config = dict(
    init_std_o=0.0,
    init_std_down=0.0,
    lr=0.00881,
    lr_mult_up=1.36,
    batch_tokens=16384,
)
Each number is 128 + 32 x the weight over its row's rms, rounded and kept within 0 to 255. Layers, rows and columns count from 0. The size above them is the row's rms in percent of the matrix's.

# layer 7 MLP up, 512x128, rms 0.34, rows 393-446, columns 0-127
size [117  95  98 108  95  96  97  98  97  99  98 101 104  88 107  99 109  85  89  97 101 100 102 102 105  95  99 102 102  94  95  92  92  96 106 101 103 100 104  95 102 108  94  99  98 102 105  95  95 111 108 100  97 106]
[[161 170 179 191 134 151 120 105 153  74 137 113  88 145 163 148 133 135 175  86  94 162 112 137 131  80 151 148 134  97 119 101 107 137 152  50 162 120  83 141  86  91 180   7 146 122 108 184 104 131 128  60  86 159 143 113 120 148 184 149 111 162 108 123 111 159 124 153 110 115 130 130 101 115 140 173 172 110 128 119 155 129 131 152 182 120 142 122  94  85 132 189  88 116 116 101 118  84 180 169  83 172 134 126 117 121 154 155 183 111 168 116 142 117 135 122 182 109 109 130 128 106 181 104 144 160  80  86]
 [150  87 176 137 104  70 114 121 101 150 175  72 156 186 126 112 105 121  92 135 171 144  97  58 134 165 151  91 108 120 127 154 124 179 154  75 130 129 127 150 135 122  96 183  87 132 132  99  79 125  70 162 133 132  48 123 157 177 100 158  79  29 169 136 109 194 140 197 102 120 141 153 131 126 145 154 124 129 103 135  62  97 132 127 100 173 159 143 100 150 151 116 116 120 135 145 122 134 113 102 125 120 140 131  81 155 147 130  99  89  74 173 149 121 185 136 148 168 127 118 135 117 112  60 135  70 119 162]
 [154  87 101 126 125 123  99  73 136 115  58 183 116 149 150 170 180 123 136 139 170  97 116 155 169 132 171 131 111 141 104 159  85 128  86  91 153 149 168 181 145  96 104 169 171 124 151  99 114 100 109 139 126 108 170 147 123  89 160  80 152 181 195 143 154 127 118  93 148 141 126  84 154 178  98 159 182  87 206 155 141 168 135 144 133  88 161  89 120 132 135  80 169  82 122  99 145 103  99 128 156  67 113 129  90 136 134 163 135 102  86 116  78 167 122 140  94 144  80 152  86 141 133 166 167  97  93 199]
 [125 160 128 104 155 152 125 121  79 128 165 169  77 141 107 192 147 145 115 112 148  62 100 128 101 112 147  86  72 108 159  92  79  94  95 156 154 115  82 135 173 133 153  99 155  96 118 142 113 171  59  60 154 107 180 149 135  47 117 113 116 129 173  64 152 129 120 114 121 117 141 185 139 127 108 140 192 173 102 161 147 117 139 125 129 134 154 105 126  77 152 183 157 196 151 167 139 140 174 130 115  77 126 197 179 148 157 115 158 153 111 156 105 130 111 119 118 161 111 100 173 155 105  74 125 141 111 169]
 [140  92 115 132 154 137 179 132 149 113 120 156 135 150 148 120  74 101  59 186  84 100 114  85 125  92 189 111 135 103 151 104 140 104 167 103 120  86  97 115 134 117  35 122 150 164  75 108 124 177 166  98 119 168 157 140 159 185 190  78 137 174 134 110 132 114  78 148 157 136 136 162 113 143 151 164 123 107 157 143  90  89 155 138 122 132 186 165 154 116  78 164 159 113 169 151 158 126 152  98 112  76  95 123 156 103 132 150 128 134  93 169 172 105 183 147  82 123  65 115 113 141  94  82 122  93  55 103]
 [131 136 108 128 157 162  81 109 127 113 100  90  83 146  97 151  78 155 152  75 141 108 128  98 154 127  94  95 103 105 167 167 137 184  55 106  86 109  99 150 138 144 114 113  96  99 126 136 121 102 115 122 187 152 105 145 103 170  63 157  93  86 120  64 146 145 119 201  91 163  87 154 160 118  98 148  88 171 114 127 118 135 181 117 181 141 186 171 124 153 125 114 133 116 165 100 151 105  74 100 132 202 104 171 186 116  94 105 121 174 158 124  93  68 109 127 138 138 135 177 141 146 189 109  95 171 152 149]
 [143 115 130 105  89 186 142  84 163 149 121  49  72 120  68 132  82 168 156 127 133 122 136 109  86 171 131  93 145 144  86 116 148 110 144 133 142 138 159 157 118 181 104 197 110  65 162 147 144 153 169 210 153 143 133 114  71 139 155  83 135 191  97 155 178 110 139 149 132 157 143 154 143  62  77 156 122  99 112  87 125 156  99 116 150 140 114 164 144 125 157 184 115 135  93 156  74 169 145 137 101  88 134 147 110 165  72 171 166 128 115  90 151  92  88 102 179 110 123 134 100 163 147 154 131 115 150 174]
 [114  80  90 131 118  89 163 156 161 103 122 115 122 108 191  98 162 125  96 125 114 148 215 105 120 182 164 113 160 139 137 117 159 154 109 111 121  70 190 133 100 157 146 128 107 140 107 194 111 118 111 179 141  76 128 122 127  90 133 119 170 123 108  94  79 109 103  97 134  87 123  84 177  88 176 105  69 129 151 126 187 116 129 116 133 124 154 218 139 140  92  81  82  99 118  90 156 133 161  78  82 134 130 139  94 170 124 118 193 214 128 126 134 123 130 125 154 114  85 107 117 125  97 118 132  62 166 134]
 [110  95 191 154 180  93 101 165  88 118  56 120  71 123 185  83 120 123  99 124 206  97  98 134 183 112 108  94  99 110 134  88 116 144 156 139 228  86  78 131  91 157 187 153 124 168 125 121 115 106 193 132 110 105  94 159 168 159 141 117 162 129 182  72 144 110 122 136 149 102 137 159 143 169 128 112 147 138 110 164  98 139 137 174 119 154 119  75 111 110  94 106 129 110 158  58 130 109 127 133 118 118 173 180 124 130 153 158 146  96 122 145 170 122 146 143 154 111  91 100 156  70 128 176 111 124  85 151]
 [135  61 169  92  70 190 138 136  95 151 183 183 136 162 161 185 122 114 103 123 101 188 171  92 129 113 134 125 107 113  34 145 107 127 144 107 147 121 132 127  81 101 137 146 169  97 103 179 124 113 134 106 118 152 118 140 111 117 107 131 137 131 149  75  53  86 171 170 109 124 138 194 127 128 164  78 110 152 108 145 169 127  91 157 126 124 125 124 126 105  71 117 101 103 106 189 118 150 149 146 115 108 134 141 130  98 186 150 134  92  86 133 125 171 136 159 181 187 128 108 142  99 153 146  35  86 140 160]
 [127 177  79 114 135 133 139  96  99 120 120 129  99  86 116 145  97 153  87 178 167  92 147 110  63 124 130 132 149 147 130 204 148 106 131 143 115  79 185 123 156 106  95 167 131 135 102 174 166  97 201 111  94 157 136 146 155 141 103 163 166 127 119  66 126 151 158 127 146 115 180 110 170 100 144 110 131 157  98  94 184 172 105 161 121  66 134 151 150  97 162 174 167 121 171 133 162 125 110 154 102  94  99 124 161 135 114 125 180 150 117  69 184 159 143 123 172  71  93  57 152 135 183  91 126  92 119  71]
 [111 132 109  94 111 125 126 122  90 116 160  91 166 163 109 177 116  93 160 150 166  74 172 109  69 116 127 117  99  89  88  93 146 140 101  82 118  91 116 127 111 124 119 189 129  84 137 141  85  78 141 125 131 101 220 128 141 135 186 132 175 126  83 164 190 137  58  84 169 126 149 151 137 125 139 125 117 168 191 109 146 147  97 135 145 130 114 105  97 119  82 137 152 123 137  87  85 144  95 159 105 141  93 213 117  91  71 132 144 149 142  86 154 119 140 100 156 100 171 196 178  84 143 100 107 162  87 128]
 [169 173 129  93 113 104 148 104 125 153 131  70 124  72 142 197 116  83 119 147 117 245 156  97  74 151 182 174 121 122 138 143  48 107 120  58 154 144 103 121 114  76 154 153 144 125 152 137 127  92 175 121 157 117 125 145 165 147  98 170  95 142  84 125 127 150  97 146 132  93 167 169 130 100  63 121 103 123 121  98 106 133 137 173 165 115 117 182  97 118 159 182 133 115 146 130 153  82  74 158 132 122 157 127 161 154 138 159 146 193 149 110 142  99 142  88 114 170 154 121 175 114 136 149 122 114  68 103]
 [167 141 107 101  71  77 141  66 176 112 145  79 100 141 128 165 131 186 177 109  79 151 196 182 160 125 122 136 139 123 125 139 109  47 116  88 162 178 116 139 136  96 136 139 142 141 108 177 104 126 105 117 113  80 158 114 142 145 106 143 155 138 115 100 154 148 137 172  89 113 111 122 121  84 139 123 151 138 159  86 132 104  84 132  98  98 124 107 114 179 196 120 112 104 104 116  97 129 194 163 193 124 128 202 214 152 166  75 161  82 131  81 129 154 124 100 162 135 116 174 115 101 113 107 118 175 108 118]
 [155  78 170 135 179 187  82 130 132  74 121 129 118 137 186 112 116 206 132 139  89 139 155 125 142  41 173 105  96  93 173  87 163 119 100 145 132 118 130 151  95  77 151 131 129 142 159 109 106 123 131  92 112 121 107  83 127 133 144 109  91 120 138 142  86  57 106 123 132 137 168 119 169 108 131 131 103 156 139 186 109 108 142 130 174 123 161 183  94 128 113 141 130 128  85 141 159 159  71 192 106 131  41 108 130 163 104 143  88 148 174 122 152  99 147 150 180  95  58 181 143 162 144 123 155  92 119 172]
 [ 85 102 166  77 105 119 139 107  72  81  98  87  73 153 163 167 166  79  99 119 146 170 171 112 179 189 132 129 136  91 128  64 123 149 165 148  99 110 121 129 102 111 134 177 129 145 196 142 102 106 111 120 130 177 130 132 149 195 134 117  39 125 114 139 144  85 159  74 101 111 124 173 130 182 152 128 115  88  84  65 147 173 134 178 175 103 102 144 162 110  60 136 115 160 143 165 134 194  80 158  85 146 120 108 146 135 103 121 127 102 119 134 163  98 148 148 115  96 129 123 109 120 155 148  86 135 114 161]
 [159 116  83  88 114 117 129 138 105 105 130 145 122 149 105 142 101 171  91  98 132 170 139 111 149  97 113 129 106 122 190 155  96 152 122 152 120 186 149 192 117 111  97 148 214 161 102 148 159 176  91 148  73 131 104 121 158  77 132  90 131 154 141  95 159 145 115 140 136 148  94 203 140 107 106 149  69 128 131 144 184 109 103 128 100 166 103 122  88 164 183 105 132 140  37 151 117 121 146 163 137 146 195 135 111 160  51  91 126 144 108  79 133 153 133 158  97 138 135 102 107 145 194  69  80  83 118  88]
 [ 82 160 133  64 170 142 114 105 141 180 130 118 182 136 140 156 132 139 125  88 161 120 164  74 122 165 102  77 105 125 119 139 172 153 157 155  85  87 168  76  65  75 146 170 110 104 163 135 189  78  96 155 120  97 177 139 136 143 112 146 144 128 129 168 129  73 144  93 151  71 140 157  84 112 156 131 143 145 122 113  60  93 127  90 146  62 132 143  93 155 169  86 108 196 155 136 124 116 121 101  75 184 174 139 108 145 156 109 135 136  96 176 104 106  74 151 134 130 134  53 127 152 113 124 169 143 105 114]
 [114 119 162 147 141 135 193 152 141  79 133 142 111 137 139 183  91 173 123 172 147 183 148 140 131 134 102  95 116 123 136 128  79  79 173 136  91 129 142 122 148  87 126 117 124 147 133  73 131 106 176  76  69 140 144 138 115 120 129  58 123 128 128 107 180 131 135 166 145 121  71 133 191 135 139 139 149 127  83  97  65 106 180 135 111 146  91 158 146 141 141  92  97 121 180 181  76 113 108  89 164 174 145 146 149 104 105 142 139 175  69 194 172  54 139  62  98 138 154 194 135 138  84 100  98 150 142 118]
 [107 138 138 154 162 102 173 181 126  97 122  81 133 117 144 118 150 114  88 115 123 125 132 107  96 123 173 108 193  98 142 128 151 103 160 104 135 118 118  76 140 137 115  88 157 132 111 192  95 117 120 102 128 130  91 142 154  69  62 104  90 100 138 133 113 170 158 113 101 144 143 101 164 199  45  85  87  60 106 149 137 153 157 107 123 121 148 170 146 133  91 139 190  92 183 144 162 145 100 182 137 102 130 186 140 106 118  96 122  97  86  64 136  59 103 192 125 158 128 121 172 165 127  92 114 120 146 192]
 [ 79 175 121 104 167 135 115  54  89 170 122 116 104 128 109 142 132 120 171 152 120 134 126 157 102 146 103  46 181 143 127 115 181 140 156 124 144 179 146 120 145 146 121 115 120  82 179 150 139 109 138 153 107 109 126 145 152  87 166  92 214 192 104 164 117 100 144 156 121 155 127 159 167 111 144 114 118 143 103 121 122 102 134 174 182 153 120  71 108 163 160 186  43  84 165 122 136 128 118  72 124 116  90 108 128 175  70 111 136 109  92 159 112 120 119 127 125  76  93 156  81 103 217 113 117 159 138 157]
 [127 140 131 144 163  81 130  91  86  72 201 137 152  84 137 118 180 112  83 162 164 142 109 135 105 136  78 120 160  95  81 123  97 147 133 134  74 149 112 144 158 172 180  51 189 178 117 124 125  99 173  98 150  76 109 129 123  49 139 166  96 141  75 110  88 168 155  82 123 152 141  75 142  76 147 151 139  89 132 122 125 168 122 125 146 114 105 112  88 134 128  96 184 161  72 136  89 164 182 125 105 132 123 180 133 104 139  98 123 155  67 132 159 186 105 129  96 105 154  94 135 144 152  88 139 127 107 147]
 [117 152 140 133 103 121 156 147  95  70 150 114 110 217 134 108 113 183 128  97 151 116 168 103 143 142  94 131  94 115  83 109 107 126 115 132  49 137 142  72 128  80 140 134 179 121 166 180  91 180 156 121 134 134 121 125 110 166  97 101 110 152 157 130 143 142  89  82 149  96 108 182  63 135 130 181  47  48 109 156 142 159 117 138 147 143 104  65 107  97 140  99 151 149 127 145 115 132 153 117 119 167  95 131 164 114 187 150  99 191 126 103 111 151 169 129 143 163 125 156 111 138 163 152 139 146  57 202]
 [106 159 116 193  49 147 129 140 109 139 115 125 169 110  99  82 135 162 119 125 130 132 131 119 115 159 161  96  93 128  98 140 159 110 122  74 122 196 175  86 153 133 100 141 134 138 161 166  49 130 179 155  52 128 125 109  86  93  82 171 202 148 141 127 115 123 185 116  95 110 106 165  83 162 107 133 134  86  97 114 100  67  92  74 126 136 123 133 116  94  97 111 106 116 150 148 138 136 112 103  52  99 142 113 180 114 118  70 148 178  76 188 141 115 111 185 133 136 122 123 135 184 113 146 168 106 143 142]
 [146  85  79 186 123 140 167 101 131 131  31 143 108 125  73 162 159 148  78 130 144  58  83  73 178 120  35 146  64 109 132 175 165 119 117 146 137 120 114 123 179 152 129 143 121 161 101 122 153 142 135 191 132  95 156 163 103  37 142 132 130 178 147 120 152  88  92 156 111 160 141  90 122 168 101 130 176 170  82 163 154 120 113  84 125 120 146 111 150 107 175  94 125 138 112 160  81  85 134 132 129 180 143 150 151 131 136 122 140 142 132 128 137 156  97 121  89 147  97 167 113 145 163 121 158 158 148 168]
 [134  98  50 108 191  94 116 129 143 139 152 162 159 131 104 117 103 112 101  96 142  90 100 133 111 175  86  90 106 113 132  86 160  93  57 145 127 113 115  85 141 124 158 155  76 120 108 177  99 116 151 156 164  67 132 135 210 105 143 108 115  94 100 148 103 108 178  71 173 136 143 153 119 149 143  98 141 194  86 127 118 118 174 149 132  80 159 123  55 109 124 143 167 145 109 120 115 116 161 206 166  79 123 129 142  75 129 131 115 159 117 158 179  98 100  81 123 130  84 154 123 104 183  85 120 116 177 159]
 [110 170 157 127 171  92 124 159 117 176 159 166 132  72 159 104 192 185 133 115 131 212 158 163  82 120 149 169 111 126 115 131 138 129 106 134 160  81 146 152 129 112 129 123 148 187 133 136  42 138 116 148  91 115 135 140  91 156  93 109 108 129 166 149  71 122 146 164 158  60  50 141 100  78 126 154 110 133 154 113  81 137 104  91 193 141 111 175 117 111 107 125 159 161 113 143  84 108 154  98 132 138 160 101 140 148 113 122 127 121 211 120 105 106 125 139 162 127 132 105 146 120  83  96 219  86 131 170]
 [141 114 147  62 123 156  87 144  97 132  95 121 160 102 113 156 130 133 117 149 140 178 156  69 108 138 151 140  97  35 153 176  37 131 152 153 145 157 138 134 123  71  94 142 116  90 100 120 135  89 178 128 113 128 118 142 125 106 130 133 201 120 112 181 158  79  64 143 141 115 156 138 111 142 110 125 132  90  95 151 141 170  89 129 143 107 126 221 183 123  98 119 102 129  88  53 158 149 160 112  97 109  76 144  86 129 123 173 165 102  99  76 140 125  76 117 162  80 129 121 149 147 162 167 129 105 115 162]
 [ 62 110 142 112 136 137 145 143  93 121 101 124 160 120 101 130  77 130 196  90 101 102 191 105 167 167 125 151 175  98 162 112 199 174 112 111  87 154  89 158  79 123 147  80 101 165 161 155 143 163 164  78 132 143 131 160 128 131 125 136 129 109 111 117  98 122 149 156 150 149 103 124 131  94 130 104 155 183 123 158  70 106 102 228 108 112 128 184  89 143  61 106  93 128 164 141 105 158  79 128  97 102 108 122 114 162 142  95 146 108 111 107 132 117 187  91 136 156  77  92 103 119 215 126  96 164 169 133]
 [112 155 105 117 148 168 117 178 158  83 153 150  91  98 116 128 113 128 146  91 168  83 109 191 111 132 135 119 148 130 116 105  96 169 131 148 128 165 141  88  94 192  83 171 153 155 129 176 115  68 192 186 160 178 102 107  75 150 144 123 116  55 135 125  93 144 187 148  99 125 113 101 125  68 127 107 185 144 159 152  97 114  97 113 180  97 184 144 112 118 168 168 138  59 140 184 151 128 158 111 141 178 135 116 148  95 132 161 132 119  79 126 140 124 120  86 156 130  94 145 190 102 170 100  99 151 146 179]
 [129  98  87 140 132 144 155 131 122 131 158 152  90 169 177 144  81 128 130 166 143 104 120 127 160 129 122 115 119 171 142 173 150 108 111 158  85 133  95 145 139 123  60 150 113 139 167 167  98 119 157 103  97 160 124 171  86 133  72  64 143 136 156 163 158 166 178  82 107 163 134 127  79 129  68 121  75 131  99 127  62 181 114 193 180 140  74 117  98  62 105 114 102 193 122  69 209 131 139 142 145 149 106 111  86 139 190 143 142 154 131 146 116 120 142 151 150 147 107 104 111 138 146  90 104  73 194 122]
 [132 104 106  73 127 128  97 109 141  86 137  78 137 167  99 139 107 123 124 164 165  72  79 107 132 136 174 138  97 174 191 177  70 110 125 148 126 150 112 121 123 130 158 150 122 153  72 133 105  91 139  86 110 157 149 161 153 159 122  98 143 141  89 154 126 134 153  90 154 161  87 135 126 135 136 113  73 175 139 119 110 141 133 152  80 120 142 125 132 155 143  72 154 155 167  42  88 116 151 120 102  84 145 183 186 163 137 135 120  37  54 101 105 115 177 152  97 138 148 150 182  86 186  76 160 100  98 129]
 [123 104 104 134  64  88 168 120 125 167 189 117 154 164 133  98 135 158 146  75  98 142 204 101 162 162 114 128 144 103 131  77 107 113  89 116 138 137 106 148 131 107 144 102 170 145 199 159  88 117 117 132 114 133 136 144 130 137 122 149 111 176 149 147  71  84  75  39 145 117 127  85 105  82 144 155 103 169 115 115  95  65 182 200 177 128 184 128 132 125 156 160 106 145  88 100 138 170 137 147 158 133  89  95  77 154 144 129 160 147 151  95 161 110 151 106  61 137 165  68  79 155 137 113 159 147 133 124]
 [106  96 135 112 137 114  50 119 129 119 148 151 119 173 164 134 183 160 156 144 107 132 166 123 157  65  82 145 109 139 147 158 155 106 116 128 131  83  89 130 119 108  86 117 124 117  53 108  99  82  88 130 147 168 148 151 129 123 143  93 115 144  96 140 192 170 129 120  34 167 148 133 124 194 108 137 179  97 140 161 133  99 160 103 128 103 132  39 151  91 194 152 100 152 102 171 128 156  89 130 121 171 140 169 146 120 115 138 117 144 138 215  80 161 117  95 153 163  82 130 121 123 164  95  85 115 169 151]
 [170 135 160  93 150 124  89 106 135 157  79  99 121 156 172 182 124  93  82 141  92 195  94  85 126 128 163 107 127 157 126 127 168  93  91 110 108  96 176 141 113 138 100 133  89 153 147 131 103 107 155 132 157  95 140 145 125 142 139  71 107 142 120 140 110 106 129 146 170 168 101 172 196 131 134 179 160  98  93 142 101 137 144 123  73 146 146 115 185  63  57 162 140  90 104 133 130  60 146 131  83  96 148 184 159  95 103 133 168 166 145 164 167 144 106 174  85 115 173 174 156  50  90 117 122 137  75 139]
 [161 147 147 137 173 140 182 145  90 115  99 120 150 168 166 201 171 182  53 147 158 105  74  82  91 102 117 144 174 119 160  95 152 128 114 103 174 122 163 146 105 122 151 128 176  84 136 153  96  90 139 149 100 130 127  88 177 102  63 104 145  82 148 126 144 126 149 153 119 168 151 105 105  71  74 127 145 135 114 146  96  89  99  67 144 144 150 156 139 130 161  75 194 131 105 124  98 133 109 123  84  91 119  69 137 101 105 117 149 118 138 165 120 155 113 150 109 185  82 188  95 105 144 121 174  84 155  78]
 [174 161 129 128  83 139 166 148 123 176 216 162  83 124 110  93 149 137 153  82 157 125 124 133 106 128 193 108  89  93 112 127 152 122 103 145 185 112 120 154 100 156 103 108 158 129 166  98 100 104 135  81 125 157 131  94 113 164 151 142 163  96 128 192 142  88 122 148 110 100 115 120  97 110 144 172 107 100  45  69 144 103  84 184 175  97 163 113  91 179 162 143 123 131 137  87 131 108 164 117 110 193  88 134  95 103 167 160 147 105  68 114 130 160 137 155  98  73  81 173 161  98 141 139 171 147 139 184]
 [117 106 154  99 110  91 109 154  72 145 138 146 180 186 125 149 137 117 112 152 170 210 109 131 113 110  97  98 135 110 131 107 146 126 109 100 109 139 156 163 147 141 174 105 115  37 132  97  97 113 177 175 175 116 176 188 135 152 104 158  95  66 195 111 149 194  96 108 121  92 132 107  65 129 123 130 130 149 114 164 117 120  93 120 112 127 114 130 114  75 176 168 118 148 118 125 154 159 179  87 108 100 142  99  91 152 115 200 166 148  90 151 149 159 167  98 127 120 128 105 142 162 129 123  48  99 187  92]
 [169 149 147 152 109 188 129 121 156 117  95 130  90 161 117 109 114 147 111 107  82 172 138 165 143 154 146 138 109  92 111  83 151 121 126 124 194  96 140  99  83 142  68 108 136 136 163 168  98  86 125 134 136 137 144 144 140 103 148 161 207 153  88 180 198  84 101 134 106 123 149 149 118  53 116 171  78 101 104 116 134 136 140 159  49 164 144 161 113 142 112 126 139 110 160 149 133 111 116 144  83 144  96 168 166 147 117 198 113  69 108 110  96  53 105 158 147  92 102 159 175 103 148 145 146 112 142 218]
 [121 135 100 162  37 139 109 107  75  88 150 147 178 145 153 141 175  72 134 139 129  70  88 119  91 135 141 157 114 143 154 128 159 112 113 121 154 130 109 150 125 144 177 142 117 159 141 121  74  82  78 161 101 175 162  62 120 124 159 104 133 153 116 159 134 168  55 185  93 115 135 111 181 214 176 122 160 153 130 148 105  99 118 143 148 102 134  75 125 147 119 130 129 141  97  60 130  77 105 104 107 100 139  92 119 116 129 133 162 109 120 172 154 123 119  77 112 140 104  93 128  94 101 137 126  30  85 171]
 [141 108 126 104 162 151  97 109 118 126  69 193  62 178 168 109 182 129 104 115 149 139 127 108 162 104 106 141 128 152 167 104 146  81 111 131  91  80 151  83 131 158 166  95  85 119 130 156  65 103  99  91 120 100 129  99 126 151  43 100 143 138 142 161 165 100  97 128 147 183 124  93 166 101 167 130 102 167  95 175  77 189 167 114 101 160 163 137 107  87 129 159  93 207 187  90 125 128 182 133 146 166 126 111 138 177 129 124 133 126 139 156 120 134 142 165 144 136 107 149 210  91 143 140 151 124 181 132]
 [116  89 163 130 102 110 112 121 115  67 162 112  79  87 122 186 112  57 120 140 114 153 159 126 161 125 171 141  81 131 176 131 149 147 133 130 140 140 138 107 146 165 134 120 133 134  79 126  85 116 177 198 150 131 119 127 143 104 123 185  85 136 113  72  91 119 107 130 160  82 153 155 176 167 118 100 192 187 136 141 181 221 112  98 141 113 131  83  86 135  96  90 147 173 151  91 102 172 155 184  97 180 146 165  97  92 115 104 120  75  80 122 126  90 109 136  79  96 135  98  91 178 159 107 133 126 136 142]
 [114 165 102  91  72 152 124 139 135 152 118 135 120 116 182 121 165 113 156 102 159 102 102 110 142 126 133 134 136 117 159  95 187 139  88 158 105 167 166  53  49 144  89 183 136 134 127  90 121 202 127 124  88 158 203 116 157 152 155 113 127 104 111 165 179 129 146 133 176 165  94 168 123 164  87 102 124  96  94 138 114 168 112 177 185 112 161 107 136  88  89 110 124 123 151 187 113 142 185 103  98 137  55 169 115 133 104 127 154  91 142  72 119 111 138 142 158 157 181  85 144  52 130 137 108 142 115 121]
 [136 145 148 133  84 128 129 165  80  77 161  90 162  96 176 114 160 188 112 140  92 126 120 123 216 166 132 112 210  96 194 116 147 122 150  77 206 121 114 100 123 147 110  69 139 106 118 131  85  93 102 123 135 140 125 115 102 129 146 151  98 133 143 109  81  77 124  71 164 129 128 114 196 140  85  98 107 151 115  73 131 125 108 114 156 137 121  90  91  83 119 130 107 180 105 108 143 165 107 162 116 123  79  85 162 150 153  90 161 157  94 129 151 159  95 122 168 117  82  66 129  67 142 162 114 157 104 102]
 [ 85 123 102 113 130 102 135 122 134 124 119  97 129 139 212 121 198 101 139 150 119 108  79  97  99  77 105 113  96  44 165 156 149  78 146 145 122 138 105 128 162 126 121 174 130 117  81 127 142 185  99 112 122 134 146  77 135 164 145 118  89 112  97 159 170 158 173 111 103 145 101 159  88 141 117  95 112 177  95 108 125 186 132 123  64 104 121  93  89 120 166 157 144 128 100 108 165  72 160 186  80  94 101 204 112 129 102 130 192  82 176 154 136 137 158 142 129 174  67 166  95 100 127 137 157 126 103  88]
 [156  80  77 156 116 123 215 193 142 137 109 161 160 121  44 113 117 204 147 118 186 142 118  82 103 153 119  79 144 125  49 137 131 109 125 144 182 148 191  63 107  84 128  79 162 119 153 118  81 105  81 153 146 143  86 153  82 135  33 126 110 155 165 185 136 109  93 128 133  86 143 136  99  86 117 140 177 111 149 104 130 137 114 111 148 131 151 101 128 111 147 141  93 104 129 147 169 126 130 102 113 121 120 110 175 151 187  90 165 110 153 132 107 107 143 134 134 156 141 100 120 111 174 101 155 106 132 120]
 [130 171 229 172 119 105 110  88  81 113 179 185 152 112 154 158  62 109 141 149 143 119 118 115 143 114 147  82 166 112 121 140 106  95 116  92 126 141 161  60 125 131 125 121  97 216 111 141  79 132 184 178 161 130 123  83 114  99 160  99 103  62  82 149 148  97 117  86 154 106 123  57 176  79 138 126 122 110  84 142 152 119 152 135 124 135 150 143 113 120 129 135  84 154 170 109 149 181 127  90 129 183 132 110 136  76 119 143 154 136  93 114 137 186 185 145  90 173 125 126 129 131 155 131 172  81 103 119]
 [ 75 127 132 154 136 154 110 161 135 142 164 150 118 142  74 108 117 163 121 112 162 120 160 106 164 115 192 111 110  69 158 141  98 141 143 142 141  80 142 207  90 150 136 194  98 161 190 153 178 127 122  78  71 137 141 135 187 175 159  32 105 116 155  97 159  73 102 191 141 122 123 196 165 130 101 103 160 136 135 120 136 139 171 131 106 112 144 132 115 108 191 164 121 141 135 108 125 118 144 133 104 126 112  76  53 169 132 101 105 109 129 115 106  85  93 145  95 156 139 100 124 166 136  64  95 119 112 156]
 [132 136 118 115  73 141 145 144 166 111 119  91 118 172 117 137 150 115 168 161 138  45 175 122 163 105 115 192 109  72  90 173 165  83 172 107 131 115  40  78 158 144 147  72 195 149 104  93 148 110 116 138 176 116  82 144 160 110 149 129 161  76 136 117 138 139 140 104 101 168 128 135 134 167  98 135 178 163 126 192 125 140 115  61 101 122 163  73 111 104 185 149  98 101 134  43 160 121 103 133 163 113 156 143 143 121 113 135 147 134 119  81 127 158 110 163 162 134 152 113 101 121 125 156  99  71 166  98]
 [133 164 110 151 183 119 153 126  83 101 108  81 142  61 163 160 134 156 139 155 113 181 116  99  58  83  97 164 155  40 166 101  70 160 105 115 148 155  80 144  93 143  87 153 177 162 219 111  90 153  71 101 139 135 135 137 149 134 133 140 160 131 120 109 143 163 128  88 118  81 160 134 127 115 122 111 127 177 128 102 137 126 108 179 118 166  92  86  98 110 126  77 120 134 103 150  94 138 106 139  98 152  96 161 149 115 106  97 113 114 103 117 146  93 150 172 133 178 131 143 101  82 189 100 179 153 189  91]
 [192 125  80  84  67 150  97 116  87 204 169 120 109 146 185 137 152 128 138 114 100 154 136  98 185 166 132 100 148 129 156 145 117  79 110 108  59 104 144 140 135 115 107 129 127 144 141 113  79 190 137 166 115 153  84  87 134 162 108 132 111 129 100 129 133 174 133  78 136 130 106  89 177 158 134 166 127 115 183 128 132 155 161  91 130  81 110 167 152 141 181 154  92 157  99  90 120 151  56 136 120 174 189 136 141 160  87 119 131 121  77  91 165  97 133 106 140 142 200 112 108 128 129  69 136 150 206 150]
 [110 147 106 104  95 114 139 131 136 119 135 146 150 147 142 123 108  96 107 129 140 162 158 110  97 139 133 120 186 147 149  83 144 111 108  46 148 133  89 166 136 111 161 142 150 141 124 196  97 100 155 114 138  90 180 120  90  72 124 146 182 109 138  93 163 122 154  83  53 105 154 107  84 166 111 149 133  96 176 147 172 140 143 193  84 102 166 133 158 166 124 127 131 119  67 115  81 139 183 164 119 127 156 162  55 125 172 172  71 127  71 159 134 165 107 109 103 147 171  96 139 102 127  33 115 164 131 164]
 [ 81 133 101 142 113 169 158  95 114 118 131 138 103 101 162 153  84 148 119 101  96 135 109 162 157 144 137 147  80 122 144 123 115  79 158  79 158 101 114 113  81 152 131 109  85 123 163 194 130  94 137 114 185 158 104 143  93 139 130 138 175 152 145 101 122 132 121 181  93 141 136 116 149 160 122 112 108 125  78 146 210 226 154 171 194  83 137 110 146 111  75 111 137 127 104 154 157 127 169  69 103 114  90 184 111 113 132 104 118  79 142 100 102 154 112 125  58 131 137 185  87 175 204 110 140 119 168 179]
 [136 109 142 106 134 159 136 119 154 104  94 156 145 137 160 101 148 170  96 130 150 161 162  83 101 145  72 113  97 137 130  42  53  99 130 112 141 168  88 194 149  74 193 141 167 138  84 132 117 153 142 130 127 105 123 137 133 168 181 143 152 114 152 156  96  74 142 106 116 167 112 160 111 130 161 114 120 114  81 154 119  94  97 193 155 126 152  76 166  88 126  94 180 120  91 102 136 132 142 189  95 195 130  64 207 166 142 102 122 119  81 149 121 124 105 120 135 155 102 148 142 155 148 178  83  93 157  94]]